Part of a small language model's weights: MLP 2304 GELU.
Each number is 500 + 25 x the weight over its row's rms, rounded and kept within 0 to 999. Layers, rows and columns count from 0. Numbers have three digits each. The size before them is the row's rms in percent of the matrix's.

# layer 2 attention value, 576x576, rms 0.0449, rows 188-255, columns 480-575
107:549539534534501502482477457464564468494504487510518482506535505521498498525476503525507536464462487491488498468483454554486512509543482447513487456512475492497531491503509491474498513449509527470524498539504500479507512528502467473508505507479475509505480552498514464486477485539474511472
112:472443471496547500457528540490553463481481523501522467499488503490500488535479485493456473478516502489526511536496488508451485519500547516514507520510469455446503510507541509531523492486514454516489461476518449504478491521475517488506510497480471429476477495487479518489525547505553496516
102:500462526503486505446510518493506543554485498510496498476509493496519511495507492477534500533548508517528519548489490532490485515517500468491495505519499504496518504492456487538494488502496511464530506492497506484508467533501472441500487567520537543539503518489473457541452501477521495474
103:522526462465490481466482476471462500489502491532516524510495536496486502467450499519517491494559546531489463532512492499511500511514448488514459535509483496478529491507495511540505524486456505480481525557510489491541511500495497515491543529509477442475503566518503501509550540508503479472
077:498468514527409525547510505528482508463481560474503521512508512501484488521477548524505514545484495514503542565502493525562540559533500520509491496487483531500492506483476515454504513479478487512502516535460437462515503548511529488458514530502487497472538499500483501492493511477492497474
115:509474483511522494479542480531500543563529504501511493502469526538503495548517509544533474476525516538517554506473499439500507522544499471528487490489476480482493558478505497496477492500497524481495511498520499538508523475490533456508534494499519490520536504479518541486487526465509513475
090:538489493474476498483511519556511479518507491473494503495494515471533498512508410504488547419490494488478504516505498499480520537515444491500502530467511500497483507525468560463536485502489490522476505521489485492510494488474500452485444495482519492479499512484486474528483499495487486520
094:531501509517517482558520530525520526478485480516482488490483520527484519507495505511493499501530486479478544469524501531478501527449483479525488494498493508485484515506461459518546504479511479496500485525495491452508544518514471465508478501516521464494468507510484483456478526474490476492
084:478517480451529520481525483516473514523447516483499452511461464484493476508525510504525496477467524481475496484502465496484481479490494494509478495524520435504474528543491475497512500484485451494495512542509479497504547508505536554522482512488511451517545532468521472512485490487494515507
086:471515500488529509533505469498501506516483521503492463519505495481475496504504497503528473485484511498502461480461494492517507512488504516480519516485472491549517497477493530497464495496511491515484518522517555510496530507495503504487539480510465490468499472478477505490538467507464552546
086:465505452499490532534488518571428482512509509500525518499463523481501527532497492515480482475490517493521467471471508511489474518497499520510512493521458494509507479520519505522492532467522528473486480505511549513455497445482528540503500478508469493495529524484493483453510548496484505544
088:430534513441498473477494472510485484549571454515552460515487518516494514478500470559502470523475511499532517503474480505495477542528517458480520458513430536506514511503517506508498517499457480491500493461484511520451522475484480518543452490500519519512504500533538511514490533518500490512
093:496494460502535524494516497519496441468512523453455523496529516469498486475506496490474464524497520475486481481486527472515490494539497498492512486498482512509523471524505510479482513495511517463511531477533506488513505517482466478491533522526487535502488497472529534506519540495483538511
102:492489466503486502465484509490495487519493483520552488507528532539462531490508515558511530468489496495500472485520470510494486460494515549514482506528474477485460503497513533503492488563494507483524514508510496493490501473502453475521464515470520526458591521504472469497441446530478456521
089:506494508569499542545490515465477496519532501509530550483506473439492511535503499486449508512515515490522499453478501511506496495473525496504494478497500505507480495498480468533531516458488473488551480442548506457492513500485537522505560495477477503492516526488449471486486528504507469492
085:532472552524531539470511497499531488493482543498466456503518511493490461540474527496457540510547505498472436508494511469513526497458490529523469510477491527450479517504464533502485491509498532512520504498507495513473509485533494544481524497494482488544513501522486496537502517506561481456
085:494518488454554476503473510512544481528534469488471484499515524481489503487500506479491476516521506510527523515487540512457508530542464493541509501523486511488513467491477517510503501496486518476489487497497498563566501485543483509514493506514533536466552467504492515502471509495489486520
080:518520466513521503538498535515502477486493501515498494499535520501464457516471513522537505482528509503429511494484469448544454474503540510482502498496498516491461525522529492460509497503506519537530507487517506482508532480460491500508491513485481529488478459561536512473518486527504519488
096:521481461519530531564494521498453472476493495479508499497499459482489530528484501525448512531572505481492501492471483476520549485521504525506508510507483494547516456518488436496495484469510491498501487506497469476532510491516489519506517509522462528492505498525495489513480511503515522493
080:548494549519551523518509521487485558497440505505478482495485510532484473498518522519510526472514483507504475490483492483514431533533429508504491524536457516499488510448503521472498502513522463507493478474508517535453495472476529482509498497534485480538540528526528509497532520501455514511
088:454512503532494529523527488494531502501467534445495475507503473511477461510499500505489516549468494515489480477461500516512458474511524504473528478499497542517514479513495500514495505495483495539502502535501506480526516545450516484494460486488479511484474531450550536497523502495503547539
086:456492547516474495551500510525485496503542526478513502472509510492475550482470489511505512561500491508538528514540536550495495518472455486554492509490527459496449475512473534483494498488511477483515508526499476495496505478559504501507483520534497461522505543474525513442510505478493489490
094:503500468517499498473515511505534502524469525505413517484489480486464477481515501489504542473535522510464488509501509481487521491562530536497494525501511532516504510520477503439530474494509509495493477511536504484520505509507537482540532491551481503505533491504447517493468529518510472521
109:497495434463501513488519526534479504520536490463510506500482515537528547495490479495461458525504512512562541501480465494471437528511503470485514468491512483479480483502508517505518522518490519534480512477475479496519439507424478531502466551503529515549490490492427528464482514466486519499
086:523503548502520507512495533491510487501539537488472537504504498510463460481501493496489495510475478498489474498525504464480494541483512466490489497458495564513529469453486486481520523471534502510497490528470486496508531519487436495519534501540470484505507513530473493484493493533461484502
089:487468517489523489474482517526465505505507488470491459484516510502467486478509468537494524496538488501546502485576473569504533509505470478516503522473510510516492471508455537497528501472482464504488495516497517511505485468516506475515463495506481467466465511513494464498461547438508486489
097:520507550512498533465509487488411515527516541525577532492485473484527443543507498470490505486512498499521486511510507500483494510545448537492467489480491450501448499488500476491501504525521518490486496480494506475509481494487503560499528506468489453551533516509443488476516503523498450505
089:511499455498489487518497524495484550515495483496504541480517494524486503487525518487519470474451523498483503468497488487509474560501533495501488507496501498507493528490535462471512507500495479526483484492505536488523472522449492490475531483474520458510490500510484504490513479469467444514
097:486516457536489494508487486459513516480484529511521474493488488499496488550469531547523504481503488502491530483484455520542514498501521525480480502501511489513485493478498529481500488533486452509497459492511458543496508504501549494533496503498538498491493458522487455511491466454546462489
107:520479483476512486484493484524479508529483508483515461498499488500570532487486511499453522449508477501478477481515489478499487524523529488519507523488489512475525472531506471498484488539494527511510514516514527492485494497512468474507463485504474523415457511465527505514514534505493521549
084:497517515522474488501509550520503506472475501486464537502544516520493480504480463479499480493519492501500525497526499522493472524493441494502498502493503517488461476468494443488511471480512505496504501503492492508498526473513417450496496524502520471505482485525517489471470530513492444468
086:497482507500495483477485510494503454481506517495479507484515547506494531490468484485473495502539483512522474513495508491486504474494524523497496501443469564433507482472485520516488491493513516487520500505472500489478487505527489501507519538512510543477499504510504514487522523514527475490
099:505503496511502577504492513477504553463498508490485506489506483501545518513450478464484476490499474503503522503513484510509486511495500454483523458480523508474521486502514457526499510509491522526505516526485517503472487511515492467511527535476523471523450469503477534494505542471515548480
078:495533470492451508484478480511498503498533522506518485502511525499536480480495470494501521538477507494533538508506522543481494438512471516546478474456525490436456522481511531461455494517502480484517514483504477480496495482530522481475520503480520521488507522512553555513534510505509480504
094:484503441563477541494502483494517486496485495481517480495503511475504454494479489525472563467453504506490516506489511508544470509567491533489502505509493558520486521487479512466486508525470486505503496539513472540508475514469519439495483485491522552464520520466540496519454517518536502528
091:486476496460507561473489489487464518499518502511527494488529484494504481496488479487475525486489482465502462462524459514510534494515523528473487508468485524504477463488460461484563513513471469481496517513561490471530479526493508522475514509513487498459482521517493446503506486496471455504
093:497527575480505503487491489466460542460512496522533527503523508467532482503468525495494432508494485485508554449462532463488450484499491487486519478488471500507510495455558484515527543527507470496488487479499532482490505505457474475479519505470519495521516482448490536493510515504496509502
079:477518495490480497537477504516473495488499470529555495498493497496485520485505484534490500528523494509542500494449486540532526463484515474476485482489538431446510450524483546552487500495446520519502518481484506463519489497578503503525459496493511509502460497494517479467498490488524484487
092:464478555471504478449484500515523508512520519491482520482508521508478462492501459493508522474510501503498457498501531491493494456462456506503503518473470476487519508504533515543489468519519483479485500462493530506462537454538509481537472496470475509504533553478507537491521446477485509500
075:482487497517474530516508533492480522510459514470538491474495484506481484478469532489503483493528495518540461551489514482494470514467506529488525518499521462484490460516528495498483483506536495538466509556485500484485459508506522503477479514497458477476498529486498483485535490442478513531
102:505510479481508464491484533487443488456533484492493492494503504483488521461511499506479481494510487498459470492497537479484534488490570510475505491477543512520537476527494478510523496477472560478510515466518496455517512469465477534484460493495493522551421470512485536513500494519492496523
104:476455491484492458526512527494440501478512521519493474502512522507485528500521470476469483485487484527458482454496536521535504518497476473502499508434515513477513520463523524528470484475496493488491493544461553512473523516500472473514430492524498488482445488491509522528538536517488506549
090:510457513517473498516505468475500459494499526495508457506543519509538462489472475450459528507480493495486493512517534512515500504483546501515509505506468522475520529526495485550483519493533513506525490563484495508428512471512503494525500450459468532471532539464514517483522510447533533508
101:477508518503466467532497526513461520512506525463568508480533512499472527501482460483505477505503490507481508508552508525460462515450519469525501500508489504496488508513543517522513520503499486503520488537508488454466491483551468524529441507481490482506528527470501528463490460468498495495
074:518499489533517450516527543489487514534487474500512503494490499490478536484522489514453479491473480464522522506442475498521494488477518498507534507503543478488529492501497494532461492487513519539491441487507481501473468498499509498443496480516494521502480491524503514500501543484474479527
083:499520480488483498488491494469505474545493485513481511492507518531522508475507451515526501531540494507513520459470515465502481453473501496480491535509492468525504511520505498504497469492513470482491505477498519546463478499496567495502504482499524485478530488513496470437481496514464504533
103:472448483480477491479506510500422523459503517550529522502509513480492498485520476498459517510470477532481470476461489473502466528464532515522503482478504497488530504526535498505507508505516527503508488534510499466502489485474490488493542495504526503466513533472529534444552535504477453559
084:515505494463498511549508505510478521512503515499528547522493483514511494528482539511525523495483498481502481486490517464510501549483486492501493484502536507496478504520530555499499530508497524518528492496547511474474471503480490473499529491465503510525572527479435480493505445503528521457
092:508498560529513512531523487511501518485505522494501467480509470501531457502480489482467526470452485482475507460462453552500517540473475528499489491486511512494499472534480466434551506528472450526507469501499494452521524536469501456525539499487505445493485519491512514515505519492516495514
110:460511519487503515495504511492496522559512498468501550493519490532443481412518476489504525483477495498512479547540473505503469508502556491497518499547446545482525462491506445529482512500467502531489503524497470472528520550463491511511499487517474522469496529538574554481526507506493523542
083:502476490461463478514487492472472514511520497525498527519483511526516511525503505514493509495502481503481535464405524480490472544517512478501510457492493551517531545485537508470512507492499478513519467485477497501453492513480479486484555531511537490471477529542478524519544537498473468501
087:472461443504501524494516497491471478538482504493495474495508446438507513505505497495482534503478519481485466496536478531507484470473495524504502487488511443503471471540487516481503477471507472509520487548505515509516468505561526521503466485475486481507500515526482472514482492498527520507
089:529530535508483478493499497501522454459497490509516533496475478486521513499453532465471513492534529496512473488493519468500585553525503523503508525456499531509534491498479472495463434483489475494518497451477482494520493507531472486480535500514512520474478497499469520547506530482506433515
104:483495471494465500532514518510487463470510459493490498497458520488460490471512481516513537508447518503545467507495515540463498572529444520483503467568498481486491439516497464448516494500467490487510439520509482486490513493498471482511517503470491510528478566500528532487519552530449466527
094:544476521514483545488496466512506474462488482511488492524501486474503491509496499477498518490508511521480455505524478438512525479512463515485508500538505463488497522527510494527491482473496531493513521499517501463517540490510494506497521501494468509479535519520507485505512502514548486495
088:509518546522487533521489513461495502488489486509486471484508473507497461487481519478489504512500489495492513511517485559531510478458529521485488491533478537486467517492500479484496504501471435532503515489469552469494517531426493489500502509522453489519473465497547516480531510484502522446
098:471542461477504489509519494475518502555535499501496523507469502503523518489508465493487534520503491483547513537508510505468518536534523492504512479462477526486525470479484546503506496564513490473501473514496514532506489530502510500486524522518517515469496480500461532500489485488466503483
101:471530537510557494497505458546450520512497502511522547510462471488473518511513529495512514514510490467493523530491473475454551489513492481517493514536503497545490489501481473486515488521508498496521514501525509426558502504450505462476505513489521476466508541511479486487498473492487520512
089:487499508480542519527497517517534506500504495532467495506513480539519536529477530498462509558492477485493463432490522513490479476480531506514514501493522539527515532499451500501516511453499472487511527477502473485479500483473523498510504489463483467517496507511442502502473535474532546513
074:567508475488491519514475532462518483496514459455500501504506514509501507492504493502512523472487507488514521483516488532477458536491500493499508534538522508472506489497539475493506550469486533529481468491521491485503476558517463507482448512498485504477539485489492497497477432518528482479
096:508518519498503465475495501500491513540514491508491538514490520512467483480551501544511461483535512491505518597517491473515522476501505444493492516536450478493497501470492490513478458489499515477496504486531499475526511496494516473511532500554463531502519466535511510503500458488471505498
095:495497550499534519572497471516483487482575482508516479496459495494449493475483501480489461488495506479504539461509497497524451504557460494522499476508496464528494479470464498508477499441499498454501540513528525494525507515476483511499542514485511511496548515480500512517462551514491502519
089:467499492508471426505487542498561515549516442523489520502487513497479525517486475488493530499470512505491479505482481500528552495445522484502521517504518502525498480500549543511529489483486480495490474480501527510458508476538511493497498498504497497477448461520505500464496482531499493493
105:464506506505476533482531499476485536496487504523514504512518486486498558518470483457438503475494518505506478469505504498474477513487542512475494477459518506494479510529507517519497511519476519466513493502512471461484506515538452563503472497508531487503509501472455540510471465529525461491
093:488475505508503515443485492462529469478519521510541449494495526481520500505494493538453508493528494509511444527499496482541491478547493509509517505500463505523520464504464477506462467504490494488501490485470526518455483487523471511478464503517504546474492488501483501521501508538518501527
095:509537514521509488525502496527481528562496494524447535508480504542454459491505516457517526477525514478520522524487485531462501456506475487532502499445490494489490502488495504518507487512520484499496511492514503477562475523476543462510525518534523465486485518484501526490531476469471501461
080:513487502462486521488520493497487486482492452500517501490501487442508495470511524501460514504512499496516502464526495473472447469493474506512498479520493488456536439510519468516477500509513491497491525509500534504513472510476488522504529489554491559447505496482514495525511505516501495511
097:530516496549515490534498483463529482488507524519460492502523485485503496503506478514484516474518484524511461519491488531521476506523517480516487483523482495501471489537484463508482508559492475501519475497469524483526487552467536463538474497489514510507490488495496551494499456521519532473